Each number is 500 + 50 x the weight over its row's rms, rounded and kept within 0 to 999. Layers, rows and columns count from 0. Numbers have three digits each. The size before them is the row's rms in percent of the matrix's.

# up: layer 6 MLP up, 1728x640, rms 0.174, rows 902-968, columns 320-383
# down: layer 6 MLP down (transposed), 1728x640, rms 0.173, rows 902-968, columns 320-383
# gate: layer 6 MLP gate, 1728x640, rms 0.163, rows 903-968, columns 320-383
up902 090:638549458447425556511590424538457523610553537450491484449532528525532473495494483523548469523633587424612475556541465462525472457419472408448517458543640483538475496462527595369471523618463414
down902 092:505527457611651503474485529409561460514380510452455534555459570469448497579531433481428433551460475497502456529646530439518627525463470551472509489516483454445598452453496461496450532550427493
gate903 103:545499499329504455459506550492570535443551553501488520566549485485510523535415650467492451558429508478528452504491429461433475429558409462488495534520493573427362494586538500471485528464593490
up903 097:562493440422584405493535524577373523474453404563492476442581542491449522437522579485551510546566538549486455508476490490435476451538414451543524478531433518460450407538513491526606508479492580
down903 094:494547452494582462554506541460547517492550526541478497518478527510570444521528515447481573443536503444429506524531537456472515525494631486567535496517513523481570468580416560475519478592506502
gate904 093:595523565493541538522504535517399532519550532465531515515481527577520500402453517524548489523515512402522495483480495541593439595564490395522504451472511492506455479534507503495495530469463528
up904 096:538530473550437531473430598451530471539528477548464463585525497545385512524398545551508506457455454504490410623400559521547502487583514496463558556557484553454492480442579465473402486480605490
down904 101:485422518524452502431474543490403489491488459453509552538517558481363466528592490446508555552444510411524478523409567569402582510460487495496532562458519437525436497466467600505523490484548481
gate905 102:467381578498437543562519535491415530530569443554501465457478520593452535442557425433516494444487563472481491417521492409434414411485517510530532527417541559446498428474487482515479479415532495
up905 096:476515442578497473471560565457457467477470589507485585548486553529539494440488512621460456482579498478442483536425552392477477553478414473449454489518466500519493506474554484515465551514429545
down905 099:553418553565553464537474495551510484602565456509529595409509476516476515518552505534606518437531413489497433500467386582537449484537505474555468562551582538480514406480521555581416474422454474
gate906 098:475514443519542517559511511492485423477448479433442494498430551523490458574491459562512603528465473546412472541571427573491454562607442516553531495516476505474517454496532521443534448505470511
up906 096:572460470510521501482489474406540549515416483516507507456424417528459500507492554509465502526464534466462554510449559410562463466567512430493534501484489488439568628524414551467546518444431493
down906 101:507556461465512512467459462413512442477557545502424546509450459546532446462450501561527513464524391597502487539558548450468434519444530519461460471522543544456546548491450545494500530446488462
gate907 109:520600451556519491521487490414502469592494458524469533540484478589538472547458457447528534488623545488585506458517510460462482491463463591434495552583499503554517455493464445451521512468475478
up907 104:576451547539450508525559633589452656466514497498521503577482546542584518555494486517436494527508479475461463502544601480492598524466488562551438507382544497485447536433430512444520457523408525
down907 104:442543501435461496456498527554459520494560526495429529556547514504535489501537582543497579486506482552448496519567425485457521536509553549489527505497500538526444516493499506545515521554487522
gate908 103:494458563533476608516498598520583576560485569505433435486562537575354478413384463481484525496456474476497470577499434485548531369438484458514581470530495380532466458507525505563483419397503485
up908 105:555443461512561575473385479542551441345471620595539560519481477512536564579530462459559522478418468536460434538516560496449510599493493470556536412435551578491611551433516470576536518479520521
down908 105:494471416609526473451620508439476458540509472567549511475559504456513435508479533540549542488495551471481455538537608569544483500408530491455494496541591453513536488543393445501584448458489563
gate909 099:417568502552592588451492460483496503461457453555410451581478478491514567455552521421425447557481503465596557558516448452570485507464509415453494593526432546569568591504543540600530432456404577
up909 096:517491523585555485566499519489510488534540459449530564468372477543573505594501555463548567528518478550558592525554444502509505453485487486544491546460500493563537407401450473487379509547583481
down909 102:550433485512518465624538454469574498594534553433617532523567483528398488534479504521350468519490454514519569615537473512555448554540511456541534506494469396435474367433485479515463499559493426
gate910 098:523537547502445471533421512577487560552495518564474461523598443469583436476449469495446426537483491503453486558504533415480563493507458551496516525417384548488419493475582504522410473599487594
up910 094:489393538387435502472455528559383415417521511447468450488464502610563515599585550437490570578488521439535597568512560515444597514559459487486595510425461446521516508543472476508505486518419521
down910 096:429460470554498448483562524516554598490464400509525424508588496504429551479425592488497533531430589466480558476484435478491530506542464420541587445502502565471542517427550552453576530396491506
gate911 096:523565503507432462535530522467579567434565547457551533491481438529471579442594580399530484463490582474443506563433404481460512567474506438488491402462539530514441522502457438452531544415452516
up911 098:591507512534444479347527556546496530533571475486552535524464532439441475498451484534499505574438603528485437599490482500547549522607582509565535472509497448625518507496497539464493510562494588
down911 096:513464502479549576557532417507382523472457541531524483552554473583416438460503551500478473541521541445556511375522576476498563484549493554532518470466493378600638567565515502583525402623476582
gate912 099:529542495468495495471446553474495517473520479546529594543555522496563593555494521438511565548478570479501488495405543521402544483448438423490446541512434546438491485564563512520527499505561514
up912 090:592403543581561518449575426533489462662470468543456458541479469478472528490518550454505409559501504584514466505585523503449492510480495536488557496514437568491519538477482524477547466610495516
down912 095:475449563446492421590521485479593512480576469615400398433498419467400481486569480569581544524502560465494443530514514494474541600416564431497535522470512540486543453424541435440562455535492606
gate913 095:622471475444466536450463515535565530492597507471470560572529455534395363574486485476449484487450592422446495462456426558592444491538541457445492522399522502446540402583516412525442493468505489
up913 102:450430504641612516551509438548400538501438473409523505471444400429447494476458435542544499453439441502538519504531498467594564504520400531583539489560488440490419508455526406575568524602459482
down913 102:526523428515482498468528539434598513516504583478530655447509531559473422420614567496455386524433523419447578457512546524479583508539548489435440510473575551432558505506507431446449439506501585
gate914 100:450502499524440497531456556450453472456510489508494492447480517530513492502470476482495452543446513525513461534513399397560495519504497526545462518475411439495376510534545560429586430520449514
up914 103:424484515460477500528498555488433439555483465519451415562452586553513511512567511473514458473534457485531569609477379536512488533460506505541572485501500492434450513533528514432447543491496539
down914 103:556472528523494466510541407501538508545495517496401523459535456561553523431486512578421482443401499454517417524475378473502548491428471511466503499505474516473424569537500576513496479529504468
gate915 102:471463475568500450493463523499437506583543445511459608544463498513497535437444434566527537398534576451492431513497518496522587520460543544439521491486566521505487510525494507502482522515446556
up915 100:492476508413525520501439450496500486422522573494529485593597441478533476487521490591486592611427538591528575534463543499626378515523535520511581497493622541547524502520453451597507517521563397
down915 098:478417493518474522497527539474564468484554554434444485459493483547462471560525490482456549483505457497455588495434562529535347584478459470483512479503568557508479453495472541459489472538466434
gate916 103:467520497512462453449467534529542494492536542487548481531505527552425513463487565482477496497382443464570514474616408496471495399501460570546472534451508519579574524659578517575576523471547441
up916 109:483529494515392522541501600457431438563471529542529581531539405498491443473478571560423488456449460447579470460584450481534478413514487483449458495502501520340520500481601546527462571494471483
down916 104:453547540480555425625502563547491627588548505497479520531463518505442456489519513578452519516431476502397431400523488553505553524540521556405492598555482511573542556563535491529475526593431507
gate917 099:434540469542543521550430479490490583491561575544508539487527474513538485539471493384503586553430512428531548544494511498465499517501446536516525465434478634476485482455590488582500439449509546
up917 102:544434506423584623500583490499508476492474583579434456501527460463407504499455488311461526493551458384515526468465518468505474542469598536522448509588532407445547526336476506548515532468514491
down917 103:454486627458513490444532468460536474590452480542535473550481533525593486586538485510461470504490477511455520439534455614494569381499432535561425595553453510443512598405462377586554506423490572
gate918 098:543556491503555490549533497540540506601486519507584505405546556590542520461519570437487524566510465523380535585648489443516464549476554567563466471543486443525491459485577504460470610509504485
up918 102:516480567481464517520527426597413496475570445594502528492484520503518397565439388501513519436578487467416588435482474538559561651485508492496550417560488553505450486522399568516510496570432515
down918 099:501449523474476460430475496550573477515476465473385425429522464504545487496483468493514456491620542541351625564579513632574556493509430472434570467466470414656480442510573502427535570457428529
gate919 096:527455543486513512568491444458501518421584532511543459529517619433524563511434565488554547490497536499559600546559506411546461435513386439484465357455491568583515495513438442488506498381518468
up919 101:464513406505461514486542417492571506526449592503466583462535538473434452464421521485513575507471486544522584404480637553524451502544546575530442470420519434487550476551544428554475506504469575
down919 101:373518501526553531472483484451515446503436457480479513472534457525500438431558432521498547442454535484498524454415564498552484486497463428539433495497504504443517391411506533533470579446491583
gate920 098:522439534523468476504432536499543416537435560498427515529483392522483482459574565558448451448522532557487551570561470449519508480553472503457577517542499457513588420536428516605514457435544581
up920 098:601473473516428532501559513523500566513478492513525461485508550580536465485471515463447444488483542501609558557483346571512517419499527464505462373446404421637543480573529517536516460463551603
down920 101:429452501495466488485520607464593533440519521435506503460463537506562537464523546498458605480526501467609513350567411482563421502401518532473469495505434452517426429586440463439603411434478506
gate921 096:471434506437444475491667477542475510537470596481457467460553520419471434481485508561567515485533416480487526463598514588480513458420373499437513512478445593507516524540431474457588426445563479
up921 098:605528430565540416491569559467542468506498533511505551494500498490512486583564522491548491422544486477508421568519499406419523564489507492492518524497436515538507459408473469485662480456460432
down921 101:470465478573508499464505509454472462493431455518558427586460474494546567594557511479519435381548424499436500482517441489499510511485521406542413453519482532548553545511457484555509508494564500
gate922 097:385433516555429465520516466592555553469611466534615472509463414510508444480503502484476527467493580467481527508539610474478537464413532524484520611431546472523530523489506433479424465559580499
up922 096:463494428563518478555442503560491514483539426519600557430482508451412489513498408466575460547435579504508552507502570474500561459381547477495601508475428464517595467582473386399507384462554546
down922 097:481492521439501540445518613458550543536520480471531564478473526495499573450475485460517489536493599535382489554576551454470485471505439518493533451572445536545567443532478425436492511419443573
gate923 097:608389461483534551583470573605515495421584479554482491557437561587576502426446489434497613531486386484448442493495521488517512521500527565438526573415508405517512461471494524487466377425470420
up923 100:518585533501398549458449542504561557444441492472503527570598493393370533454473413596542503518456498454435522509503376602439509399510511463491479459592458539571557486581537593424490525560474509
down923 107:460526573415450559459565498531424468423502529531604544550535589558512486507527529482517530465506447477484465422520453576499481497508462490467589432577534395465532521437493491520576477499462507
gate924 109:464473502448511515480412456525462467450482553507537438431491444592552444441519527389477542547535469429506613554491555583473527578436411526490415498573481563439570493587533446529421540491492506
up924 108:443499515444309480462549453558533507477581531492545479444482533476487506484453568567475458592513455445538570533509463587516570502470518541487521582507522499497499485412446470602495469484440491
down924 103:491505485442509510427470441550471508554460502493547494559532503500353542514460554493563510536457530526507421505466529496535435467467476529496565494415414466527499511497521526536616492452560593
gate925 094:407533560580486464496365471512470454417539648508482400465618461503480597486466535451533573584473506499484469466505425568421393447512506554483382472542526389471548421480567403450432409464511456
up925 089:460439497519430493528428438509452512550458520459549516505471499558469493509477550472603575465551457559481584599559485519488547462438455458524515499457530436430519466564534548503412574488450476
down925 094:507443374457641496493461471510507453475450525505538535537559517516546442577521481555533530539530509564529439491556481549431492511424467449495503454632498397578519467438551461448507478527452523
gate926 098:499575577404502459490591509473540463523391478498477457507516487428478504464479553489447501582436453517455570550450519534433563493519523422468517429479483533433556539515509547546499587604426417
up926 100:529549475574592483379439407461462524563499502490607497444504547452548465465505546472497535484475448548539557488415484557494517438500533468466502529575438542514405476428544573551456452586583434
down926 098:441556507481511534534429520389521553482453422465460508468527527505516574503524514535542565510550516445532462470435511541442496419394519509544456404536516509540530533455542518494505498537530450
gate927 102:413508488504469497475588404569476509356502483449516532608452471490524497497513515519533495565438481477428484507499603409495484497482599596519515488516597522578442553623501570483508481534488493
up927 097:475506475552515504528486512557517324457435613490451496480472547467510599477469488485504493454496557570453470501512505469462495524525568591501494514529583558435554561539507506394571493560553541
down927 096:439450483475470432554621469497376548545482500449459502478473513560520415494526428352509488573406527511364490526536527633382404430533507414515403568482469516497535509558565458437480449500496483
gate928 092:481477511452550490389522508479549396478403492512487571448488463521471510489503504445497569589421521462550477545505446503472459486448471555546536469455569554663617508556508511456487424435452438
up928 094:514427459473428483558520569517501438534503416608543381510509432581522446379564373552498419515478583471418459509449492528492529456504503397391542479542494561546567540534579536526571469485502510
down928 098:506508562503563596499474499491431537541578413518508493553481498449453465447556431522529565509545467479505464420555450470502498445481496489531559515524467517419474606422477462444517472523553492
gate929 109:430489560477486540462433510495465581509485469427450545483507490565486534486454584488485495502499490466518571440605464433480541538480519484415490495528513594482468540402551531363492461487481520
up929 107:576486478428611523473476521526527483528536526490522410548482567456445445560488382518531609577432534525547463516464467469566488438603454518620497514601459410595536521409459598509517572473537495
down929 105:394522621491384470478552512485509578508456526443552555531553479568469570485453497547492402483549457384533441509624522405457460481501507535465474394582470569576587472447557455470530489493534504
gate930 099:486576531452543615493456537486439508471611562584528557476591463478497452492493520551514538461434539531400487567510503488438509586407508483560520551524435433527483536496479392530428427436580525
up930 105:458517438464462545541498441481512535519500457565490452465427556484493564547554432513453531551546457488495546533496407567453473486424471511476463370505633499473494444424570504525510580465520436
down930 102:481503394504417485518530489501451462448439404492510443586505507578468437522481569494522507484495579424559476469495479577544492408503511610556480529527539532445397444515466519453489606499473563
gate931 100:520444458525515437514540489609490498465551496468562523443490541439532519409507451489524495398580457537489550491550431442507562573502619547481546502572562536514540512502538420466495536495575544
up931 095:502469535472496550463496489440549499628509459494439483472497540551470580531532521516507510528499498574471515545484473607489463525523588520470528515501413544426497431455502414511547542484471499
down931 103:469554552498401586438526468442499580525490568422447547512495567507469495567528489467532461554424548504438581471492421507570508501592496495564475575599491478509478496497468470482478430484491468
gate932 098:462502453514522515543508572518457521562429456546451423465484488576622556482432549515471496543446500521442497565483531497520524486463485459488505492502445479563475590516432418567545522456540573
up932 094:475494578557508478489553530546555394477526457450415490444520506499466464499551577539548447478500521567445504423529519539498423441516469546472594549504447495509461485582472523434478411505492434
down932 097:496504535440470370531536420519570415557429472476432465510465519497423499445478401549487551482538471529473498482451488523556495490591502434463439539542459456510426506547486483464540484531643448
gate933 093:482463497556394499574471571467444515555496499527478503539454507415485526511502528502517416468447414490446451351553508531481545582469530492487537516486460596467512576552556517594570555509476494
up933 093:584470447428580453444438482438551464455527519519530459466552449503599435523472481545462537519579534554509561547542484489543477473581487446514523464433528458548651467435553452513471448468521542
down933 098:515535515456429475596461463504503600443594490379536506452490536408374497532543505422534514501573416559483485457447417483554465583442502463507541421495475486523446441474489522534527553417502415
gate934 097:627534551463493530519501448458530434464541563533468452491522507541574577564529418539462503444532528493525499563510508516577516552543508522444579516552471514470611503490591490469405351547528577
up934 101:579431522461531528400516407455555495509527464489446491463492551512529490505426414431439414467509480533401558432509557470480512505424442471450522499566549386542499486519549459466509538470477515
down934 102:467461537546508619412434518488474506478461416607459561451446527462499404617498450456430475435468406455457453508463508515433528581440410505409523566518514589515478550502524570427482464534534531
gate935 103:517500530507353503411464459537426516513448501551483477464494527482426430563479456537517596410547525509468498527571587519563522484515506501522485552568462442411488527558572513417518504525386446
up935 101:461548451479540470518551454588441466568521516555516547506464583490467534519580453482520576402579448446393522498562564545481530472527538532538519554453505518574460482611460470532521449471487598
down935 101:581617502469572517578435473551525441448575592543442509485524514575422541431552461507456507559617451503527473607553486511553484539462483543409422533529444547489476444519499517475528477382521494
gate936 098:500498550571519535474498461519588475487560418574457448549451437571521516481469482590564536458420508496471509524484410434386423498618466510506558513567437470537559582570630549479476475556493475
up936 094:501553490464498467428416543502520607543422497492453535464562319502472567446449416457418528566459463547502563514440455479430528549574501449611465505529433516499487469479587525558500537482395417
down936 100:420510511503497565633343479409541529518532559516527565493555523468500491599574509519510558446469423414487576464502490467531491529533440532503518385519498469433465483462495410563434476557524387
gate937 109:477565579505523507484462478535480500530529507492459439510532534470426488498507496473454495540491503484494514502489451533507446538492467488489538461563511448477493521510542451492523471498450564
up937 105:488456471488546503496544446535486419514455524450536493558515511419567444514471470520489490483550506573563491485583454463510529529552548494378420498461515468506501510515458560553447539483540512
down937 091:453449520432533525527529497580560512632509556567465497491445544499545550468562512539449399381608431436514482569588574450450509473504512471493524628497501539497463435455522479435533522478509481
gate938 108:437538508576468406576468574521447456494485444500593482529479570435451567482531557507429480459436467556444544435524489396480559516466452461456563521506453508484530490487495585566440509498442469
up938 105:489502462486511530511486533538524441426491509444596518528594555554492519513491532500491448451573511539534490511515492458488425546502436516513535502479539554472536480406536570535427506476469544
down938 099:530366503495531438473575557450556456490475554588433593518440534537459448524469475531565497527509477511443502521452515510596495508439467533506625459475519467553391561477494617578551502530485392
gate939 099:547488441485404549492483456500487432574546492521578430489534423632562564533454475395595446463474496455548519508527595471433522523565470398358582428464546512491411531494437520454585514548452472
up939 096:560487535514491540448549440556447499448483488559463543552502443483599465479582426467524472468489543479475492499500566536438446485438410501571538452541520465378536404479470524518453495532437521
down939 100:547470493452557531405499407475517513531495539475564459506541459525397455474518375493573440428531498470467489541577450479606460441577565555501566445425453489551546515444428541526480491549530519
gate940 107:527583567470434490526468509542445567407525499482602456514525503496534484450485418512404475392438430560535554546542474521503482463367489407459461447515526554414516512504547481520473456574525425
up940 106:421620440430522541519462492536435447487477535493552468506568556492564530508419496497484463410423496504504437561473504492515536476467505499601474454515426473585396416523424497486430438491501442
down940 101:445471433462557464486500462481476562565493518499542468550379547450567532467576539433551496467468523468454555423514513537606542569462520545488468569485506456536564500476507451554501478523569487
gate941 099:481421404462507559490475508589509560533574483511505418551464449491506360521514441455446467423596467487478513549393509470481577629506526546450495412512550476463518375498438496476547448457440462
up941 097:485540440475446504416432406550492460472526539565484520534522503402469577470467618457546593488504547581443569526544477471429400494547521447524610456434520606528489557455502492527539527502460526
down941 099:506435516548574473476358527511437458492458462520507452490426566518404558467484502531532564554489410510507385583505443578542554477429496612504461537524408507586524513418481509432542521541525508
gate942 096:459439564399444514525546491451532549468498543504513448450492629475445471515550531460589489454587546543518493527494514496432436550527465447583423439433558467413365497466521457499492434566516536
up942 099:486475525521503499468570427467570471500406501563476534559527483544523636501426530584504511499485426476471434497485529517468518570458461476485602525573527591479420481588468492497571491537533545
down942 103:506481595597525580401573481523528551519488477559469590446430569482469429539488527518565534489462523541516488572459540511412555589465447512533467486461506539536524538556563443614543521623502499
gate943 098:475540502488525524442440486551546502512482561528578456508545549532531459539459504468482539466516463453551457661467525448523565504517493521465511460467551562532465557433508548529509485555506510
up943 106:530431512537505582497504422501544409566571529446503527412497583581499548529576479462517483565551536470460443465622446436483439493432551500546483545480443544548421523447497475538439510473488488
down943 102:508449507503494467413455576497596490455455498407509596561429474527590524538505490426494530492522544463531534468490554390520645404519473509490568465492551483644516487450507442517568555490455587
gate944 100:561559565502540524444540487407443406444540457519569527461534457545464507565555567443523498500559528489476521510487518504404502518529504575493344514403509465520574489543358447483620489487506523
up944 099:483440552498486453520476535517600487581504536472486507453539430538460509479508489608478539462469568527508441478532568493498566500517578514630514425444530528496480504502500512505437508477484501
down944 099:509458506490604517480386528466501445529421556508574542472496521566548419520418493487437443480513477504557426559520480522372496389560518469626487588595506525447479455482517469592585611487499474
gate945 101:563466502353568497552543518526477506454481444550416520542448529477479483495428555508423484480520442690448503498543483600488502462453556509612465516483462506553448544469469451484510579538489572
up945 099:550396539554579488434530355409591600377557511524473503446483518587500467520466535500520443597609489511472533500536575425595500458534542512457510510435484525627498574479506448532566547503538500
down945 102:442532553478492525466512489418398466416455463469607381484469527502471557403530492513603503492457510485542498451542544507502502446614483547460446516537527444474428449512421499471544408549459531
gate946 101:483560571550486405467434498469537533528481480350517511467516468473528520524482473497492492523488539512500527504482452496488412472486498488431454474536517548551454546503567479547457509474648382
up946 098:500518476415465518476467450467501488465472509445575546518478416512557489552519556538463485508511380442545404530487426463518468426483448621440434423429566527461495505436560532576505484445484522
down946 098:455447442514546516506441490634506465517483583552493466500553513541526441524549464527590499478478543437550454458514518479537514466554474466467515442558551557518440498414524514536471527433541431
gate947 101:426544436500609588499456495413479560491583486560563504459543503486544516510512558523495530446536496495463497379486433490571489542521480392613420434441534470388531529515513519458494562536545518
up947 098:496556477576498537609531502470424568492566493544541445535487559496542537592594517560472509458519534563439527438460431544539583434547468481466493537501518496562432482476433460442467502507559395
down947 101:573438490493429548488551536383452568450562467480482530569522519506497379465568537516441451507505494488435503557518507479523445560531539508464497490536487506573524552491589526483512581528532545
gate948 100:509518497541478564506459481539503493437427530563524455411420443478582550521460469551547553508523495477427469507539571574379460499571359482524449427457489575474528488501424404521453467496487403
up948 098:514465399511493558499456563442592563509493526597444553487465548479528492524576588481478448443426438419566493398525427492494500609540493500564487481492513405485525529459531503379478490496494490
down948 095:480536549483541548546634543444428576561473508533399427403553531437421492460574433489504459461446539505436566469590455557390514481579506426473435460506363622456497526474484431543470498493519434
gate949 095:639562398497482518536484411548578564532461526468490452417431442595444527481573519497528429510546563524463406494421469441431477514470485405476518460459517498565491489489519529487431503458541432
up949 097:529453568527437471401499504482459519490506491528546487590513558566487623541503481528544523556568627523457480428565433442494497496561486473434556451452462577576496451544564550526536543514538412
down949 098:475465529480505472469518558600497412424485390442589532475445560497431477514463440543458542573431424503554481439648408537512547498557530535498455407620455521461464487507489524497410524562475507
gate950 106:496491444498524612407433553497457496518488503484398466504443522454501612427483540489498578503537501462410503490535458456424505435484596450439478350476472534552482531534496577484500476602447495
up950 107:503406466551559377512510499546555529490454522575556561489578516587564462492456450517566508432507565561453488438450531521514474426469464579430579499466590453442503538465425501535366507473556534
down950 099:597491512482570460447440415464531520499497412535518494508510505517487523430449483509466480562494570389518448477532462534512539557523541545595464481467429528516547453576543532508453484540416495
gate951 100:433578489472426633482442508492462542512547527558481431513485454548547422495534525431499482548542537480509493448499419535563429536592471483625476500517474519473482493521488480461531563548398491
up951 102:399558469495542509507476557504543464519447462544433498559528583601468537549524505496494456454478458549446588490504498551477505441393379552460506401518513485560473478583444510525468572406472511
down951 102:499500518513562526522531549458527500442452419499434466441460503545481550450491537541456479540507522463456447476555496527506513433475531513438531486419448561458558502553354506577576473509525495
gate952 101:540499438480481443537472458488535503481448517445503633478520535486434504359473477531496413508559565546533545482486493423456631476533424567514483545446508418561531496520473518461487481501459507
up952 106:519567463562482565500433502586495536509449569497481470472479507564564511467553521471492492491452548524516449538438481455536484461489599465396485497437508537586638451537477440464574562446459487
down952 105:509517498505516492458494504430461514538530550552495438599512540578466514599495521580490502442534394499562480524492524482508518447501395539481590613589463426546556469576543525523423488529483464
gate953 094:504514554428524519511418505478465536515483515529449535532508520509517482587460495572447432609377579518484468543470440472561500600456543482470555516472439411528471528449477547594558458511436521
up953 100:487501400486501518460543520459521412534500496541517474494484420467507504561503543481561481484525475479398460592484532457496570536460559581473502638452622441507550574497623484478457442455399513
down953 101:539573510522507448486453489552544565548531504474525460516530438494477592504533503531505489439560523601557552553611452469493479486513513550560432568504528446587471478569379580480489506447477515
gate954 098:557510434480558465511497436532404484488483478447452567451577468474470465549446589502525469528424405476562530442465383414460446502415507547518456500468421539562532489415547400556421476459480631
up954 092:417435418465555402535462572639509491404515509468497533509575468558497443588433534530495611570479480464455561437538479482500460524501517460518535451578537544552465519408531387496435531557518538
down954 100:511457414476457557449518424495407483561478516590523554574587458517431530544493563512492429389523435467480509473547375532588551508466422566432500521510500559569506522448503507422465556540462487
gate955 107:473519482467464573520549393535529578432479558502602415457499608499581564452542530454496614515508525498551440453482498476500537543430518571502525518459505526475499487470467552572486527517499470
up955 106:460507569457452534539541477498558404383505559568473437437460463564495558596581475554549590459428525529526458480549493441603512528525523444501417667502584393491516436488547561459439506641493464
down955 103:433589519498469493483519557495487546458528409541524492500593483532518467474452589454460517467547618407497585416406565569503471483508406506479528542498479469557526609511467498453527529521426518
gate956 102:447519442437497433438405543612384508449510455506507454494476571525475504517537530450491461471538479515381519461408505561420551529553544462495481536413540496554550526516558483531568551455474558
up956 097:570529423506468568542500397448509570526590498402486596481546467523534453508422578499510520570442529603540529496539532423537474470584568470522506536470471491557535517471518462473528491570468463
down956 103:464465508446478562493535505550431581419606522379561580438476461490518490459468503598454567400507526503520462423529419567554541470495521451479537496453491570547502470577470457487467508489538499
gate957 101:435478447491425551600536512530524528471465582479559526465445477489515462491501607554449415462464473496381491587527428501563505511515546592486542534467571432531496563572363520544449435506586501
up957 101:497519500530564416532528519515443500505503521498456521506484406477488496526491578573384506495528471470578613489423500537499514567438478497607464349466516538516535441574622497528593480510440468
down957 097:495447499453525466472470471443479514445424509570517607612488520449514439611496528504444499497514520423477514474551456523519445526517464499459507487473446475506535585502555458556469469542514447
gate958 097:484458588544516451615531450475457453571421476444562492462569488464492511497439493553476520512507465471427587503537548409505497483554454466482568490432443482495554501563457477419532502521447464
up958 097:523577473541548520355457477476508509529521515487561533504475556475597450542483501574475515503615423510584505375439484492495508583420487476526485535541559555452588409432505533548482475486523566
down958 096:490436444469527551468497515423539478543523514512556478495491580455577550464575463610484417469536493398489474488533498464522495426433549306383480460456517486537541502497513518464478510465542419
gate959 103:541477488608451539446512495563452493475542534551451409503521536539508524478534517483461535452424565446453490600443493509489515463603601447486425545463479436502552499404496500501500470430524568
up959 103:489526529515461478405471541576510445511442394421536480616511476459452534560496448462541526482467455541483426573533511477594476531490518518438517543520540479396476430548554545405531507555478484
down959 103:582457496508499482423524554610432563517481524525542473483512486532435452462539475451513526538441505475441569399524550421500510518452565509530390499460391488513529479518482520492439437475454508
gate960 095:581435502476503521521526426526571502422526550522534512450467440532481592464469486470484518518550514452405458475500465393496485497496500531493539442551556510507535472502466524602598549357466566
up960 098:554602537471495452471518516544498509488468434554508517569535406422517507590520560507468584525519458484466439568429482545486547557489492555508511546466422597547465500447435545430554497586484571
down960 101:603559556455519473536519487472518462495533485539527524536465473444458538456563469496505505600489567453517512481588540449531535499496505441505544411450400513464565554512426517494515495481520623
gate961 096:512483446479495566467436490482532540493496469519523509457491480510498553475525534518557513459561500526515482467517492574487499529467452485528538617514489602464408472462517514465591496397527451
up961 101:384610504511433479447369530403514503495581429547429492505530531529554533541408497558511496556523486469475592508520420520457487665510410458454497532466498462481499543435445471466616424565501584
down961 099:515583526490570531503390485491497487430510425469515469372478518508531565543507551606563464485500549369425512533590510499578435573521466490478584521533522513463472524498540531518493451457504469
gate962 099:473586492515485434537516513547442511452510492531344490546500497543533491516510489471435491490539682459434455453421601487555479516469529518503505502496479452373499477483570513646582486520503473
up962 094:510489508497579463519497450535532499442572432467469495484541477571482453407522514492418598497504553428423483545488514466536571447515490451471534420533487531497527475507427502501564549483497528
down962 105:478470492581593544521544500559535487485525403474497540485537444550526465589429517494479486520459428429533480566450535478422525432491410477473496502486532491543585500492432488446512501483528512
gate963 104:445484451467498417437573477524411485502405494600443480512444513507513460558474543416514472532498487446488522468455417438547540515437440530440526549447506548504534456415461384499429460496530490
up963 098:478454492445411447476565492611421488513543393499470496506525509492392511482511589524562523537430543492480552539432476547639555470518431530522481512613486441446476475446549462534441504515490537
down963 104:436485499497475456498457514467547491489555588562481500412527472537506522552504524467581426485456486486453573525496531585515558426462542462475465521454482500418483502425563491544446426566505431
gate964 099:522495494483529446478477522497521464468543438542477416548473504525425487485544537455473549495527520538528476493465486501435489520370590437483561497503474466527637513542475511414491541484456487
up964 100:466508493570450454522531505407487529455579455534534500527493516452461537499462558479425428478493495372502471435591516511460529458496489416590400481498553526598455406528557377594565492442453488
down964 099:483535510535541575489486532488492453450486408443577565433431508482515459479440499403520505452500513500417425617460521537499576479525485512487426539477461586512452498592499460454649500536519486
gate965 104:517491553485502495562387465561498466475433474511579450495494431546561463429513522509538591577465539564489557470517428519535538518482523478517414521542468492469480515515510536501542439449537406
up965 100:532394516498598539490583394455529536480590531485511428569432519445544532537544528565492490581536498522489522441493488466541521536420506451584541468510493533582587528445518455599441539413546485
down965 100:513495402480461468545464437511435468438462614481489519522470463539482485565464451577496540469516511504460488453533557624628484474483486491531487471466483514533476510549447591524449548573456459
gate966 100:560578494502507474558560409478487543558565477511536484449508520415560565457433543573503444580395300545501497405551531638447513496530518504444508439566551470458453424526540465560511524455471440
up966 101:507550585538503497495537520520478579545573557416418476450412593518454582457504579540466536497528441527565538480482501491525500518467504538472539449469516484524534467515489560527470502459473467
down966 099:577541509455537602447522510565520522544495413433496445465564552475510512490543499424389406393521490501535478460510550491537537450496367565511470438516539472557488480596513512508489478466510545
gate967 099:535585476544497455581518394541530441508428501427505565497524556502566502454513460411489460590468404429463533451557571566498486391461568468450575441568496505480588504411496579531493577515492468
up967 095:581489548521489446504556535562379459521482541486498439504559562437619433497575457426437466513464416619468596508516544470459523472526544574403500535471541516563456499540487513420523489517478498
down967 099:479457552442520539566490490547504468530544411481541479531436552442474473526493554499549422484474414426503483519502487517494518543570538444517486426565532553540540498481505497484614596606539499
gate968 099:443542411583476534602427543541509569475440497539534480569488436539422451482512486509468482532564473491554553504549403521498423525527506437556499473488485406486467621495568406449531500535426526
up968 099:525472423631405546510463462485431505544503416502504451480538387544385565423516507426457511483475464521513528412494556463489462556512510443484497589481485545579474439552445485417546463412505497
down968 099:564510457556455399361448477548464551493534463432443477557507508560526528482597571470444585587466448522566500534467520523419440552472525504486429426512454428529499544570380575461520588530472435